Each number is 500 + 40 x the weight over its row's rms, rounded and kept within 0 to 999. Layers, rows and columns count from 0. Numbers have three digits each. The size before them is the row's rms in percent of the matrix's.

# layer 7 attention key, 128x128, rms 0.117, rows 26-127, columns 0-127
114:477502515496524513453447458505462561441406501520471527469456494440529525497519450486532463505517428522485518490527488578549523526494533497538568464449523451519513478505447581559482417474554549484486495464424480488474493525494425523490553430479475436533521453472517447495466500499493491546498455483406571494488503535507453486476473473484621577502458440492511492572509492494552446569466
097:505443504513481560487478476504477545418441590469458499533525516526435471569479431556426545538500485477507439457438560501532508505502469409578558513504480571460439528461458431505521516528432488513487552481488536503450464511502491566509512537480469460508529488511531545525514475475513460443569474468516448480465507497446511486512539418447524569503486474540469486438551544531541486413477
104:454520467504526476433405527491418570469417500456513488420494546493407565500498460418499507500490489517579523545511530545516511520446509513448551433509502490503491441552522490496441462468480518450565470488620464516495494460473531495534468443510470459516557486506465514528496448571477550469462484501461517485514565481503468465468461438589587527491488443528490465500517516494519520478485
095:519512472516519461484534509488513509492471514451540437485455535649523545501490498461460567508515550516503469574521399470499541506509455472486511504581463532484515491544502508502544549501490440470444449517503516561465474459515548543528516501542507469512494560531493497461515488550423564461408547586551541509470525471482522542487474521499486478513460576512489439480599490432467546545566
088:513515550529533546477537422478551499494515553526512465494427500480421536560539512514530498456591542500511482542416488466441468435473378434511502536476472519497454493506439479475501492485446518530583518458493506528441433477494533617494428571549469516521544498474483547510534449496511481467491573528454551468502492502483487475499577463513475509532505471521530474518515515519501457397498
113:509502444501461498547532477499558457502584494539549479477540477528558497482473534526554511514521484524472500496496448384478504467516544468509437527528449490528494499446500508537490477502465486532465501511551510540474462474518547515431522525469578544455462587499410532472551498468534531477490492616586436543497543472488535534507533541449403421511508555445537479418521545478457474497512
093:545486463541469466490540515537485460512513520511483489529478487378520460472501598526526476505487555567525504492547466507495486381499522514569441462485513489513529515474516572549582451560556532493518557424488561490557564520457470465498484497366543463509513454466503454441466471476479479467550518454460480477493442491549521531450514524502434453543541505506507522526507485550469534497546
110:501476467438495536440445557498484549541512532553478534505503520488466432478513384475499563538440488488462520494496533519457523564490546530542519417516551572435459484481522432508501452537495520492496536485494507472512533472498500533551537526521476524444391472525511477494422424492511490503527474443502522470513575413535486422465500481532500507508458412515506566495469502505578524555420
102:484473453561431453531456541441529535519520485504457488546586477464494469545492463514493540526476550429497533487529528494508511478557529530510518402513518475475472518471470456447498491504488525510471548534454520490548567543447524494589521518537524464555389453574516506472496548450565453454517489499592458470530511490532550535413466477461523490432545498550441575462455478500482541509532
107:493521561484515582478534399475457500453561487524530562543497510453530497514533505440508463459487516480490463499492521482497522461471460454528528427505540511501463491518467466474525515512463418481504468479437529546530525502501479457431457464483455500601578490560530465512521494565459480540475437450465484505529423585522472514486457528504578523419472490527560531520385540541559550499487
125:473460500521470449553568511394550498499500475467423544532529476493452531570492508479520569572514441458477565480476530465537477460552489487503470528523468502551493536443435518397539554526471565534503491485425571542418463530524459506529485498549503465505495532497480554505483560475554441517461494567477498494464474539480519503479534462420579488450514553530457521509503497579462462504479
089:538484520480393532508560478468496539492509460500450530491600509467514498497469509489513519493550494447522496491485532497505510449509489418538495539535567385571493474438502593497490542452468506565485554498513503528535511588441514407514418481396491485546536557518480465528503498504484460448508472536471516527520445528507479565506481465461533553444516570561472478438491476476484529533485
105:541440561464465512517551547489501529460453510452462425517461450530515441495549526497465529499563469506563508475511486569495439465518540514501502554497495465575536543516462553469589545456540481419502472521434515532495537520543524508544529495458513524499476492449528476521507461544454532492524588433537579517427499514490551539627556502522513498509531591522486494503520499436545446473515
121:547498491481498545496600469528550485486557458495466473530455542548492471460543549503516491502544497501568500528450527470484516394482393418484516476490446529482455499483465509484597539580491559564496461519496536442482585556485495578420502517480446526485484491442539522528498451498487481485523561474425503473459465494479560457517459473467483457524482552485531579482483466532444472475497
106:545451553521561517437533501454498454432521496533564505543565528479545407536462492532579530485496559546505535528517491487511488500515511474527515526522470515535498506515525547534507495551543553537444560531514525550444553504491523421484479528514518445494427559599487582505568470558520504489479550560445448567527519526504470524506573507508532446441493508503561421506547510430497452476475
108:466463567517471480424556502528531482519520533466479454560551455483478552505524496523491491517467514531552561548522502481526532447553475470482475456561468495507499508429474508429564509508476541485505440498360534538414507504474535496513551463478531559513461504557498499475488523527538467523497513495446562522455501599535468562449481489430496523520523636486502530554523486542499425515476
133:456536485553495390514514487515548448539507434479492527525519490484501462491508502522470573502460432450517495491531492627524472526524465451477410524554544514510498554499468483511551505539437556502451480540488507437533580517438498536512435519451492538468503468464534482505449491428503464452570435446476553508473488551489548533514506443460589509528501435510445539494476458578522479499485
113:522438586484465459489466519459505451505478547533502537478563423528434530459468537543473476541474530559523548532528469509464419525518541545489457455522484548519464507474530441425541582488437493382512498528404445478500427479521531507577475466527529570474516507531441516502617452454548461505497516501515481514459541474500493514466560513513493526531498553518528497534495477494495510450539
106:516496555461439515472500508524498489470549507517468529480548507563463541471444484547527511475489500491482528465496506453470549435437507519516556469502460571488416445441496434514459503493459480528518522525432439549389407496525489496480582440556498554515523485493474568475531482497522481573522533536590434451558549518507458495445469443520489540550510488507519555556513504456524472452423
113:518482413508483521540488419453569476438532486576503477449479506481476612483442495552536499517530500527440477516505450420515474462491483504535481530429475525501483437487463458440483547487529445527588470514554506497431391477501465497451529456489521503552584549494454432522538493475510504509494478582475545531497572482468455478458458511506477445513490524501466536486528588511464479507504
100:492554545536543479463525468546495484588547453478536448542545416510535494514460497473480488527450544426513467484561544544502530538502506446464535506558594444444465526480524528487497467509460507595501545487454476493616460497456482501506489582561498482481411439562500550440460533435512457521535430538531489525532474518510487508469560538461556485473562516471484531483504485499491502548515
117:447486478495543454522496501496433515540455523445501508505493532511503563563527487449475529523514463521552471485520544571552525553470431462481495579509501546429601511539472492479597529494444535499446509525539575476558578507473518533502475497499490471434582521505529467523494561468476505482530492501463516554455541515486475510563483506397562471491470476501404543522454473542511435566458
109:568527501476461574460512510539468527504512528519510454487465462447488461477464513538450477424452520486488467486454558496504533440474433431495511509413520424460471491496544509485478553509566454587492493455502453442461522544482459499505500484517448489524582423439514526535444477553442487528501565482457522462528494482503481455590547502452532580552522473524422561451476537510445467473476
109:496437611483510504441480523511478469480444488496502506524537592524468502507511493477549469607502441507590491503523451549484448521536529464504513556494456543578533505522478531494514527485468530438523448473411497518440426496483533514535514487527517515459557535507429492499565473525478520501493547495508551551424513550443397480413516477516529549486462534478549434541550482519525476480541
107:534480499520552516549462552625509566480525524503493482486418498494541407473523521510490563445525454446470480403535489534493524503462534492509540475433550424448530486452431537573481495490483557540452561469494481452456448460522525515493536467503511462462455482484488534524491453477477530440522508483549484455455436487500552520495479529513538495527464390514480518464503530410528451475449
104:540492525436514571487544493498463511474504554495513536450565511507566521443507402517481514425537478521562528549466564501476539539427531503485497490454499542502446457459522492465512520525600539522487433501540488468423527556544524511418531510478511505519558537467501436544529518515428493533561501460450540518517520480520470452511423539548497547509483511534493544529372542481480459517444
131:538491507450495413475536568524438452525532557509524525470456584508522505517504521480474518477472510533458505385480500476566539546476542549479498504465427538466503505594518510497538488502501463437512511484501530470451554499515517480482540408531482484433549536453557500430468497530443611483500508458502472467482529480504560507488534611417439460500497494481464502535479493535467429481532
117:525601553486486493497549470517481458507500417531517512450478470506555509468529523551461428435514469533505488512570365554466433550489558486528483579446510496583474546478464534528519480447533486405493458454440387486488517484519496497466487476485448469513547454468489409476485523472458493542504445456517523539519512518489528476482492568533496476500462503494500431549474514457510515500526
123:487528490495460540457473523464438491499482476512469537476550552528459551466442546477507468554487585487506505506521430471498478484541494537470519481525517481488440531523577450463389538494443382500532498484484469414504491465488474470476482470477501496510579504510477495505560485514531465558455453503520440484607522392507501494511524451451485504505525559505516451454509465532487589472597
111:513552558533494535457526522581452504548537464516476416553517439494537464529592501452484464467488529435572500508523546603516547445481509537511524493477517422468475568439499537541504474475500527489515517455483521499569559535454511473493490473483497509497442409435572534519441491476448483466572507453465484467514402539560496561492440505529518537502526527498491553527535493477552500513468
113:480591441550504538469557436452486484541520458501495398509458474484521512518517543480523497509497460451474401549519542499529508456532540427570462470522578524495521515458525482488522503542502511505483484542566547506559454551529471496481458570410475569520557461509510476489489478570440520434503551450535559504476518574480476534555420493534530507459529571500482556501482532510497566518513
107:543608527502577467477484491534492469563556474483538469499388488508526439526529551517465504475438515451445541473524546554476495521470484499466510454436552432449506547544500577503486470502575465528473518489535455463567592492504456523497545526532454449481464431430545543501471465511452491523504473507458489456486465515498510432570552547502515475450555422482468467513481543460517507501527
119:474477521518543470398425584525535469494512574531490482503511497542487506511546502493589471485487589512502569542545462519454473480482522575470515440488509489499498568535462534498471429486543525457531484457450499443485516464487567475497614479492557481453372500511474503522546492499518490512494434548467482464497540484530470490417451558555484471485482496469489460568537484435538522520495
123:450468524453551502578481575541518561502442530436523590510510550523504432519540467439441538510507417494513478445528481546494517592506554477463505482535493470444599497524471545527514518502482550540454522495513515446503564502503522520515507494541531451409453539486528518540505488475457553465469495527524462469437491506512553450543519528536571475504416419503487448514537473436506478544456
102:506398492562443486498496522475486527433457498531471518486475530551392509484505545538524520488562501524484483502504415537529486407506421513529522525499460512547505498526434485481499549508418494463485527509456511446396467501498488475551502367488449518490514493513552525515523508496527459474538455505539494479523506535531481565455425411572491503533480508526475529573568500494529499447449
118:550543504495540476491525518524526518547543474476530497509478435522506468506480538541454500418452512478484544534511537525506495529463434468469522482475545481507504511495504530454510523445591513570451456488537398437507507501491473550483498538604452424523523416436446539535520510490459488539445464569439464468491487477491530401576529568516548477491512410542467464519503517453433494501451
122:480529456531481451443511474433572490537529451492510585502507485531534444494554448502512561463488515510463538539508519489495493504564465477530419479565560542549412513502474507544510446581503518488443491490498482509461494558498529449498524518476452538553423509549493462475415577446490411528483424458452511552571547544554522496503478467508483499449511528482458466488467448509490578546458
129:498461493498510512555494490535599502480514576530540474503476393442481464443536495513480489437522508487497522485508517498511479570494535531491482529484500509494502507466486497497596455466561583441548479498541512486496450457475544558519475489512550479510452495470495465528475482479477511431524500498412581550405504442479604475549564579492550467542481464498530568446503549498537452490421
133:438493490495454450549539527447541532502538519456408483619497506499500487488517465525494520589429456431564509458485476444563525433531528461474512490517535479499458507431480523508605500491481538486480484458438521515450476470583521545530530521491448475469542550485448475504476510444497538468461526556479528490404535494440535531490507464499497499540461502565439533454473464521497409489484
097:517560490534509520530545493581466458475531462534491438510452465392487443454519498511530574436488458477466474550507502575460492489483460484470512507480484534525495425494510543501480537584509500489450538490486424501533558479430512441476476552477519613505520429463588520457484457485511462514580487426530502454530462497501491508457440500492587491498568453560448512511469525531509481468479
086:567468515504509554552495479538458447472530471504563510425503463469516498494473499490478480384474481556455515531516508553512462581478446512502503494483484506536560468535496477490390537464484498472455535589494468491558538427430455480466407520484529527504498412501557567462468517502514446506573495444545449539562527502547549470520494540463518547496554467507472466561461549466513528477484
106:542458531467520481475453503533475501490446530528560517394570505552514532565496494491500413479559558597514551513530515458451454529502481544521520531500497445512518549576521489520457478396459492475618458482574457474518472539507493473493493470536545464512515500512476493533526524540488510580450471490465475540507498487545492471539507540506429488549474546438585410528525514485519548515529
098:520506521468556457456476514518467515566437506491560483475531455484545528548512504479494454520519567491528562504560506456473502520485524461517483490487477386498505592554499489532502553477462476467582492506566455494555480534506490530548416511575560456496578428535469508471499517567534538515525467506445432511493508529418544465548529551523497505530481525450618440493490471532489553544511
079:448506474457475493501459542555483515484549465515447486495458505489487489537508544452514559544481457480523573474410451540467486504512510502476454464526454533545392503519475529502612480529588513536450504473403542507392532491556520478526542438515486527491480539467515450514552470427551499476518422501477512449418498454515436516491472504518481478461440535479508509539479527526568569520507
098:467509486537500452521552464479568480504491464532478520489462529459502478461523482609544521515465498433502475552487518461478518466474559496477482537470594494467467465419500463526467530570458473468444516515494459535496507449529509505493538579454508557503544488534545466430447465509519516476563543498533529492641501512504516505507465410485518453562561490556511578491458472468453408462475
094:513546489508546529439481414494448514518505483463579480489497521462500458499518524545522480460492506436474480458616532473507476464506535496505478501474490560460529519441518509515440578520534414531423564486462442439586536510457399484490470517484492455513508453527534536490519520517466409489542442509539515430569457528486527496523507531469564486420558448467456551453510484480454515505513
075:501550564549485490507499556492499487471502416513455445538544461486494490479519516473420549568536457494529533456485457478407431565581493512552531511553424510473490520569529469548585537460484548480536505507526517502484474489530502430598481533524530519436530480457554488485520475461487530540497475517510499544374545422484426493478471456504466535496440449466503455518483496536502497531523
084:496513494521533534479548495558520488479497455551484518526417540451481474505524506554501535488451376491472454469499500518486525461519489486521462450431507606436480447434478511499526494572579482549405476444424555486482554479503536487506555490485513531524443515519579498491475523460495502527482496484526528433518518563522479505440445485521503509449508406533444594505497473535569463491463
108:446479486452544513502462447471514515520523472527476466479516440473520495493497467559466487488561488510525494578466482453518508529534505450559597574515507488499546531529588413472522592470543517426528527560491509494523537538547449545482494492490580502474561492512555532442503427496508502507488538490546558591509495449452475522479481468485512521501479490421404448540563546542433452501474
083:579500517494550453507486474523469516511456508514583517465538511523470545557510478535528453484522546554513533491495521467418491446549418495479444534476432413482477548547514446554516512480452468494559427488574464478530525467441529531534448518537528430547507468592469486597496444540489525566463518509463517456495508579491524493540559501460511510457430483505565506537444451533498496516494
065:415470521521520477500489521441523492510505481472473580494521509590497523492527461500460521499487533545560555524440502463552504571472510504499486511563557428451481529577492490528462507429421535498568490474594469522520463506550491560528500485575467418479531490544446460450460498526558487516452474540483514557540481510489474505497527512557476551581515543540592478532464504446507422536460
095:475516550484492516451469465490514511510471481464507529514459582531552483470521555577511551521484516389549477422448506476464447434544519445501505530493472456516494488422521496566459512546443472534445529505472460484490519460492495455533514523505517524490536527543435516439456512503521553535526505490534554417587464501454502541473534395456526432529500467580571528459468462491484429475548
075:509441487474429463487511549480478434504528492436502551475523471562538542508475537471422458477480531526543586455438499470555519513560475502473544482556472381511503544550511437510490545440482475486551486569538472552537490421480450559528470521538463491470463500494485487485540443536499474478456521529449486495481609433449489461530509469475478483481502534510586428510463486504555530471555
087:445497402543492526498454535547492504456553452495458488471478546454579495488545534534462489465505460530489472572488469511470415516490520496436491515459498543449506459467523462491478555507536462521460504475459551507438529518449501453443566478467553539506429549500630500526516415485486487517549497510483484508557484404555466500396461483523481494497486466460445473551549544473539497476540
098:516561529464487502504584509454572535535521485520436477574501486540447447506466423456548480486516558531543435471487529507445461408503486526553548501509508548492395493479528485375564495504478535534549511522512484467511471472454486503517494545545450529510494570486539517552577460502478445518447497511527453508464538436522489493572524474504495548495530557586528518495503528523561508525558
098:504571451504523511537519479442464467497513489498548471452492502561498509500517528503512471501440515514511455502477546468496482458536504504529486515505449494469526478495558474473391493487444392530520448569604440491555512450404498460555533502459532547541500488551456492570435517542540461538497578486533487467540507498524498531560508460437463577455611501558535504521512476492511486574525
056:504478481514511506513550468505489480480566513472513570490401531411517428511520531498487576505437451469461466463482490509592537466498573494513555533464493538503477444526515492499459488491569457560422534462450555474479618469447486481468570453474563559529481545548541438496483538485543458525527441483496567482565456564469497508436480501505493482483508524528488587498507509491547499512482
114:476414544448438525501534456472435486504421508473552509532530433536493535531459585480451513454492612484501556516531523486558565510527447490469541562498506411504480510490535480477508434431413495444491531500505525496497477468555533537492447505488501449491573452537437505502514531543506545477419505536463528509511567530464518511587491545458563488499516503497588483492480453482518474474517
105:403413476437434492500466475489487540458444475484552543462545453410495474572508530461505493508503506497476555529543495455560585584503512531433504556498488453496554552581477439557477512465552534482478481523455501482513520547542573503535501468478564515418480496532561494525519513519551555465510462513532540504513563501503478495527495515469459454525439563408500484549492522525494478453486
069:473462494532492465513415536484538448494498481405523458472530524547510509556502435484464481526475547577495550476496498479446512535512442497476501501565471400488554509548517426489464541475474474420513465503548517541518462455474421517526512551587492405511503449544456573489516416514536460543488454484499509516488467406525538499506574476430533501498538536469525446505490515495479440505553
111:545481471522470485511538464526490459496534514573588541447454484464522510481470513542534527495492485479537525525526499493470521385522518543466484509491415465532479471465467410494425414508478481478456452502473474472512507511459501438524516481481559544539499495563460522534481438517493525473531578490537574424616563504532514476499505501431547457452539402538519541519434482474491471466461
065:459471425563489532465488492551512503454538501469443526512433547436519436523525510529566534519475469531475415530464461497545476468474492548446523545518558548473452504478478508535505461481591481581447518473493505418508542522466503445488569473433546511512437524545587441545476536455550514521523481515482578432543470482541463511433433444488515528477508480483508547533492479491572466482520
064:464499532501476507471534530472561436482484461564484434492519474554539550502506456476463506449514500564477530539445508531473421501537434466580474492607478539485505482539531450478502521468471543425581520565483508573493438469504525546471406576505482491484501515422480550439573455514485474494528532494485491552482533453464471475456533509511483486500509525474561386517528507544479498444548
114:504577393608543502608493521506551503456541559535480533499481557450497527499545414489549463483502448546496415493496524531468437497467532580495470451515546558478475435488550521472462512556462446532509502465542532517502467496523495466461512538455508491525463517534566462503507453459522486502574468550542424494531467514534477444433476547488514578505528507509487532569459476484502485499508
111:441465436511494527490471475474509548480527472429501527533444508436477461472525470574491525489464425483525465571496499536518523539442514531453557543443490567487503469445485489536484571466542512537422568507441479444441534497538461465482528494525572508482466520502542525527537488477604486541554519512506550441598468518517462519463476491469520520511488421448466521520597542506581511455507
054:458446404504461518496506501545489516506541537542412541502458537465539451457488498588504531478516469526451444489499500510491570490442530557508495507510609549486377462464484507527459517478519473505447504474524571465449519470588533496456511472495501480496523529568497427444551507435533514535530486499420458446578471518484447511437449469481564480487503539511527518545507487505554466473490
084:407514382522463474510484485514583487459488481513429510526512528429537477547519531541482478502469455535477504512452478565504507490488490525472509476518565537468447445523444515502493504513509455510519522452436563462461504562549537454457538481480553595484458443563579456522518556453533463534551438487583511480496503503551446475396464480464475491510510500476507530599510478516509535485479
083:504596506526520478524502518489522482472462532552402493558539494547506547480491523568509538517486493454512477479488493500484411496456491514551510501554555594502373527423552555506523517479415471514555510474512493547480451442565472505476511495483438522489494509499482391482483510439494488455499492557517463509477465546496486439573472480553508516552465521578452483578497444489500506540545
116:471544478541590513492494518504536516517522476491432536539469491511510509435482470492514546444502519470493463466438432566525475531413567470438631512496543560451510498471538510532544554457540449511486640461516533483452522468526486466510516503551504468505443478467499463470469505519473479501489496574527544453560457467536517504480482573495506527474554427438497492482561540479538550489542
093:498541527531553462536469528562538591493503549511523542499513560497487512470561481522493515548523523469422461444511507491481434540476541531422491572446489483503496475496479524538541449505463488510471505398564501431504483538491502467534486510468499468542546510562496398502447523536521589471547516508506533539465479510478487442522509539551561525510405404502429524507499487517446428420496
095:460493535479491498534461495485487509529486536449477589493503516523487553500547523500380535555458440494512509504468538501496487582507509476428559506539508451472546520515449540599488537515493453511426515535517478518535561493549460552568545495562512452501563492593547479496431495474549455501427542492520506397537492517471479446485565429476503524517447465493492532461485453508520469575482
109:511433569450462488472489515461447468549521472455535453448479481538452501449520534494490455535468570438534477464517479431512468488508491520581491530488447474490521529497506498495489554558524410507552437606521438550555525458437455552516436491463452469574536559517465537478517477508508508556508548477432452521511468459504472491525552441521454501535524538523557470482510569472487463468587
112:402476494463530523498462484494517538485452503451528514458440582499499516520567561461540490520456515513529422507518538524461413543501524535460479474538534467480582494576406527538455528499483534512515532591508514492536480477470491480500570515472501511449453519511519422438459585436559504500499491475535535441497490560492488547378536473482439466482510522474502562487527542507462509452477
080:477500456511500488520452499496511580493487500476506558518485556556516391511506516514415534528443497512525449448488478507510479539476556546410525530515551522473532497503466501577522505439443469558510576449502485476432535492518494486541524455582498450516481472620522441546465530485556491538486503535536563429535453490519485460500539477494525481507423368483498517546503468520507455499500
059:606545513528500495549535433510520540458467473492550443475460487570461524484526539519487496497479544435464472520536499485481449409518422508464504499504451394519519519430521491498477449439468478510413556510554447486566509472445491510539499543459443503485551554506444537526483517533416508480461491524534490491505492522510512581615550508530538492513528431534465474472482447501448507546519
141:493572435557536515508505508518534525476554415539483461572497510449495395531503421483597543467475472480480445566521530559513503498455505481521465476464521549510569436528522527513479535504546494555442603512471497420495545509472525452464474514496521510520450465491548523487592519480560507503558448457483502497520474535541467532406506468524522525452487419525506502512565547515531484508494
104:442583458555517497542492466559530488480475436577466473486486452418553506490470589566539479476472563516444436511533515491460514452439456497522584483507553462508502504466528475546480555532550471465477526463473519518545503448516519496481483518402549594467488461486558482458514498487463476511594498427535497488502545494524499497513471440505449510547554463512525503594448480485510486496437
073:385533452561534478506414493559578574481466521508446560499523516479522426546511485579512506540528500503471528480472482507481510489444511495486518524539570559479478476481440450560565523467459475455574511393470444475452488501574516451517520516505521541523438475522579504525463518478542484539531458466547491487522528494500472451420493490544495454551500401483508501541481501542535487485525
106:451421557481487457488490523470499509494453539448519544510564471561511513559466526536461488535489515530513550528469507410480468530471512519495519499526439526506511547527445451569554494434410543459584408477508465501407440453511489539526514442564509472472498544516460488538492438526453533464420484588506456547450565463469518487523530517490421500538423495510514464528507490518512510531520
072:498485544474546470523486516485494518580515535432561530420515492559540505462520505524369428474552588559531524532505432498461492500510453495467494508504431438499531520535552481561541500487471506431504495527593512472503506531464530580528467474532517439458547531487482519511448474570484511562457510467505488506501560470477570484573502560483492483578461509467556424534458524463498509496511
099:515529444547458560452567441544451484466540526502474464474487524466521523482501517504557570481568449456404504537501472487548542458492553507558484546443527458507449513448603524498508449483558499529513535455535563504471492519483481443428514522411521522567484504471476478471465504541432502483491444545489522583566462520518484528563435561527562471452549495489454551462484497466490493490466
119:462535393527497471512482520459486540513524432450483486504485517488537499441530446494535529473499466480449516610532420535513498482498563526505498519470564518478501436431509556464495506477563479591473512589519414462478542487465498487493459489469497502520484481450468456518473528493462486435518530523431476527537409465479503564552487471501573541563505472551393500483548519483575487480496
115:517531451501522559518492487561532479418533462510451562481507509526490487524517531519476523510525450470447424502506516538549514480443452502510593477541597484476505507483480494475446519504511440593475515474448480515545536491537504424475539491474518505565417530579577530468493493463523441532507405492606490454548468523556511468466485455519466501454543507533439550553536456483509535539453
065:477449533463503550487519571509493520451478486528490523515516481584467500596475457479537496543566512533530548487465579474521547502578511526522463536526533465491517526481482462553530466447470547485518503489554491547469474460544509530497506502498487457459429559541492553491515489535524540450424485554487524593473665416447504457430522519538475454482491489495531445500484471488542491446535
101:487508562449484525498573494478489421559467493463489522477448502525464547533542494518463490492525541508486551432467552496522484482556480475565512492541364491519474527525456466597533477527577552535519515494466499473505566530464440485515475486563443529582468519562399550519463434453504506539477493507526565466461531454511551539498512461530539466490508494475530534529461445545538505519576
102:392460455452474503465422488487528517473479507466484547485462527532565466552467528501502487486492470518458507525464441437510520480511542526493524482575542533459398515450465537536497476435452456534560487508466467523424523467550471457503518508423475444528438497505468454500445534498511425488440494504454435480564508468500499535534437499477482498500599445485490554516520443497559592449510
064:564571491536522555522568505478483475514504502496477492484437510520509554407507535512467528462493489440513450555520513572530457505492475506442568479502507493529593445521563484410414513489569449537449555582529555457577535551498546530524465534518478549531504534500535451470551453543440480550478592515536509485566484476505480500546487499454509494440501510523457533501547497493496579495505
107:512560487507479519515498472514510534497555452496462527529457525450533467465541510498543517470514484477456461482503539577553531454497532457530525493510570482499457538442510513533461517572579470556463562521452485518522592527463502468501494553470483526558460474543550528444462531489607433548576499427496506446586449531562505485479481460479522512445625499470486568487507451497546530515487
109:441511526522511536536476584483552561504512529473473579503513454534616466562516482462442533515515534460570497467516479497488536522518543513524596481486580486462500593479481493596538517397459517513529515458501487478442501557517538501482495513509522483501388563471511499527480498492437483464477444529550537486512479431526503432516473508514478418575526539502483450527492498473493466534526
107:569587557474528570444504481485438458525564464546501457518503465477499457461524460466495549435462549436531452511511495567536546428503526471546529518469523449482488465477611498499457559501585476463472597531531494530520545485503446502457484522426496543561513515458507522435500487524451521496525531411480546548546493533516453533537508514536549545479526483545460505443515552473500466464483
101:582504489519467564442536495514453430486538481526493451468501476460458525463491526502551508417485515465528449516492504498511528444479519502569479520432479519515436520471538497391475513513559476510500505504514531510521506480444453471429558510416476566515528497404446455498495502506407523513570512561499573565540490562506473523566484514509525574470560559495479519498542530471428516427502
106:524506503522465543442505440518460453483548519546505452541533478483501515492539513529518492451526485453507481529511484475532574385453424439592515478498479495446449527448561430430466512519538463532572502458481531483531524508498496475421424472425508546603497518430499544499520467478438488526525479453513489507519482521557450512524436541515522507459539583523459547518485459449523554478464
095:521505465521482574474426499540472464529554475443530496467545599432495538472497533546489472468504513483476482538526554541518501518429500489473506480426487519455546517524550512553496528539542446493509454448496524432569528492450503480504497486498493491600538460451528504502481534561505444549512450484527464515596446533541443529490454559452427548468567541470486528497594547487498577478446
096:499457514481469518434480553472509453532444483543476461412461430506506550482505591471479436495526581504491489429486544529522554490532592565409506471459525467496521528518493503479503480453520513448518469564540563524474527522513487509551539484460515498487515452455522418528426474500487563508490496530431604480445495525507517544524488475439467487484607528456509510500520531512477562436531
090:522535474550546558573514505498530481490553420536507478518446458516532455482463524470490546439509514517489446495514476607532493501535500472484503445455551481501518443468617547474468502523537476563407601460521513495491602563433573479522501524499488530553471514543500488495458543515524487525488486480525595492515473520563524519498507481500550568466566407522500486500514473497549533519508
105:505510492577492478513537513579489495443467548528471528484513536461597519487504490535508463467532440552425503532490505553516520533445556488538501473479523444503468504456526509537534518461517512540509535422556524474472503521527517499507478480483560454605562423496558368483443564544521495526502460548470497475494501581469487454462463599517516506509497414482525500556445533476508471520442
097:487538482487419490564482478500589522533544488438471542497539514496454517493523475455410482535478464485467449484548439557456541515469540498447486501469569471485447431461498540489528543511443471548426583470461487452488512544540474456517508538562500482478502497574638537495493436481537435527491493460570509411542469505529493440473510511509542520518518539521433529469533506504502531535475
096:498509481541544530508609589555576466502464560548516511506484475477475518533501461518482493480449435484484476577486576576506472520500474497430501403474484461482554450529497536428561549507470469448504507459511545522497475541469528549532528543486490509573527359468508464517395506519445472483480435550543516477511558490509511519505483543510487557459515475506476530495544506482522531474462
097:554522462545521497521541460508456484484551500509567436540512540473512548455561510499546507446525440518489486566563517516507486473451509537596460518425486473464450511461606522480501520502505492614490558463544562486549494490376577504447503508433515505499496521514490488508489504558472519502565482557457507576532488543467499512521540542549569546515524486491449495479502488473485415455490
090:545456492539483542483494547533495512467522493529524454477589538537477550478404463515556510502545505557511503518505481437443474481453553533501456558497482495506539591577519429503535449449486562490593454467500507437500443492506539508455446439487591473494526517487505502470533531547498567465510495549501473602480514488471458504443496558444460580480488513475546437520490557456467475487474
084:435508497519506510562374462549463543482523475487499537514458468541486478525475565540514511476441500459540436483544503483483561505432521516502521507471582470450512503452548529548469549460536490551501552506476467509536503500535494457499496466519497471551464553561534514530482548488504456569519454502558449424601431517569494458514507471489474488450502404544475558525508492493509445515389
102:496499590490478550415550490532425498525481503500507476532468515468489504524551548446519518521501565431532518468487553540517523503528517447469460499452472414507480518490478523547470436523579542489526442420483521506549524551454493539557485518496487455446558454467507496484410604524482544465502552456454593509462461529482489526493497471493561455481526498444475544424468455530504428475452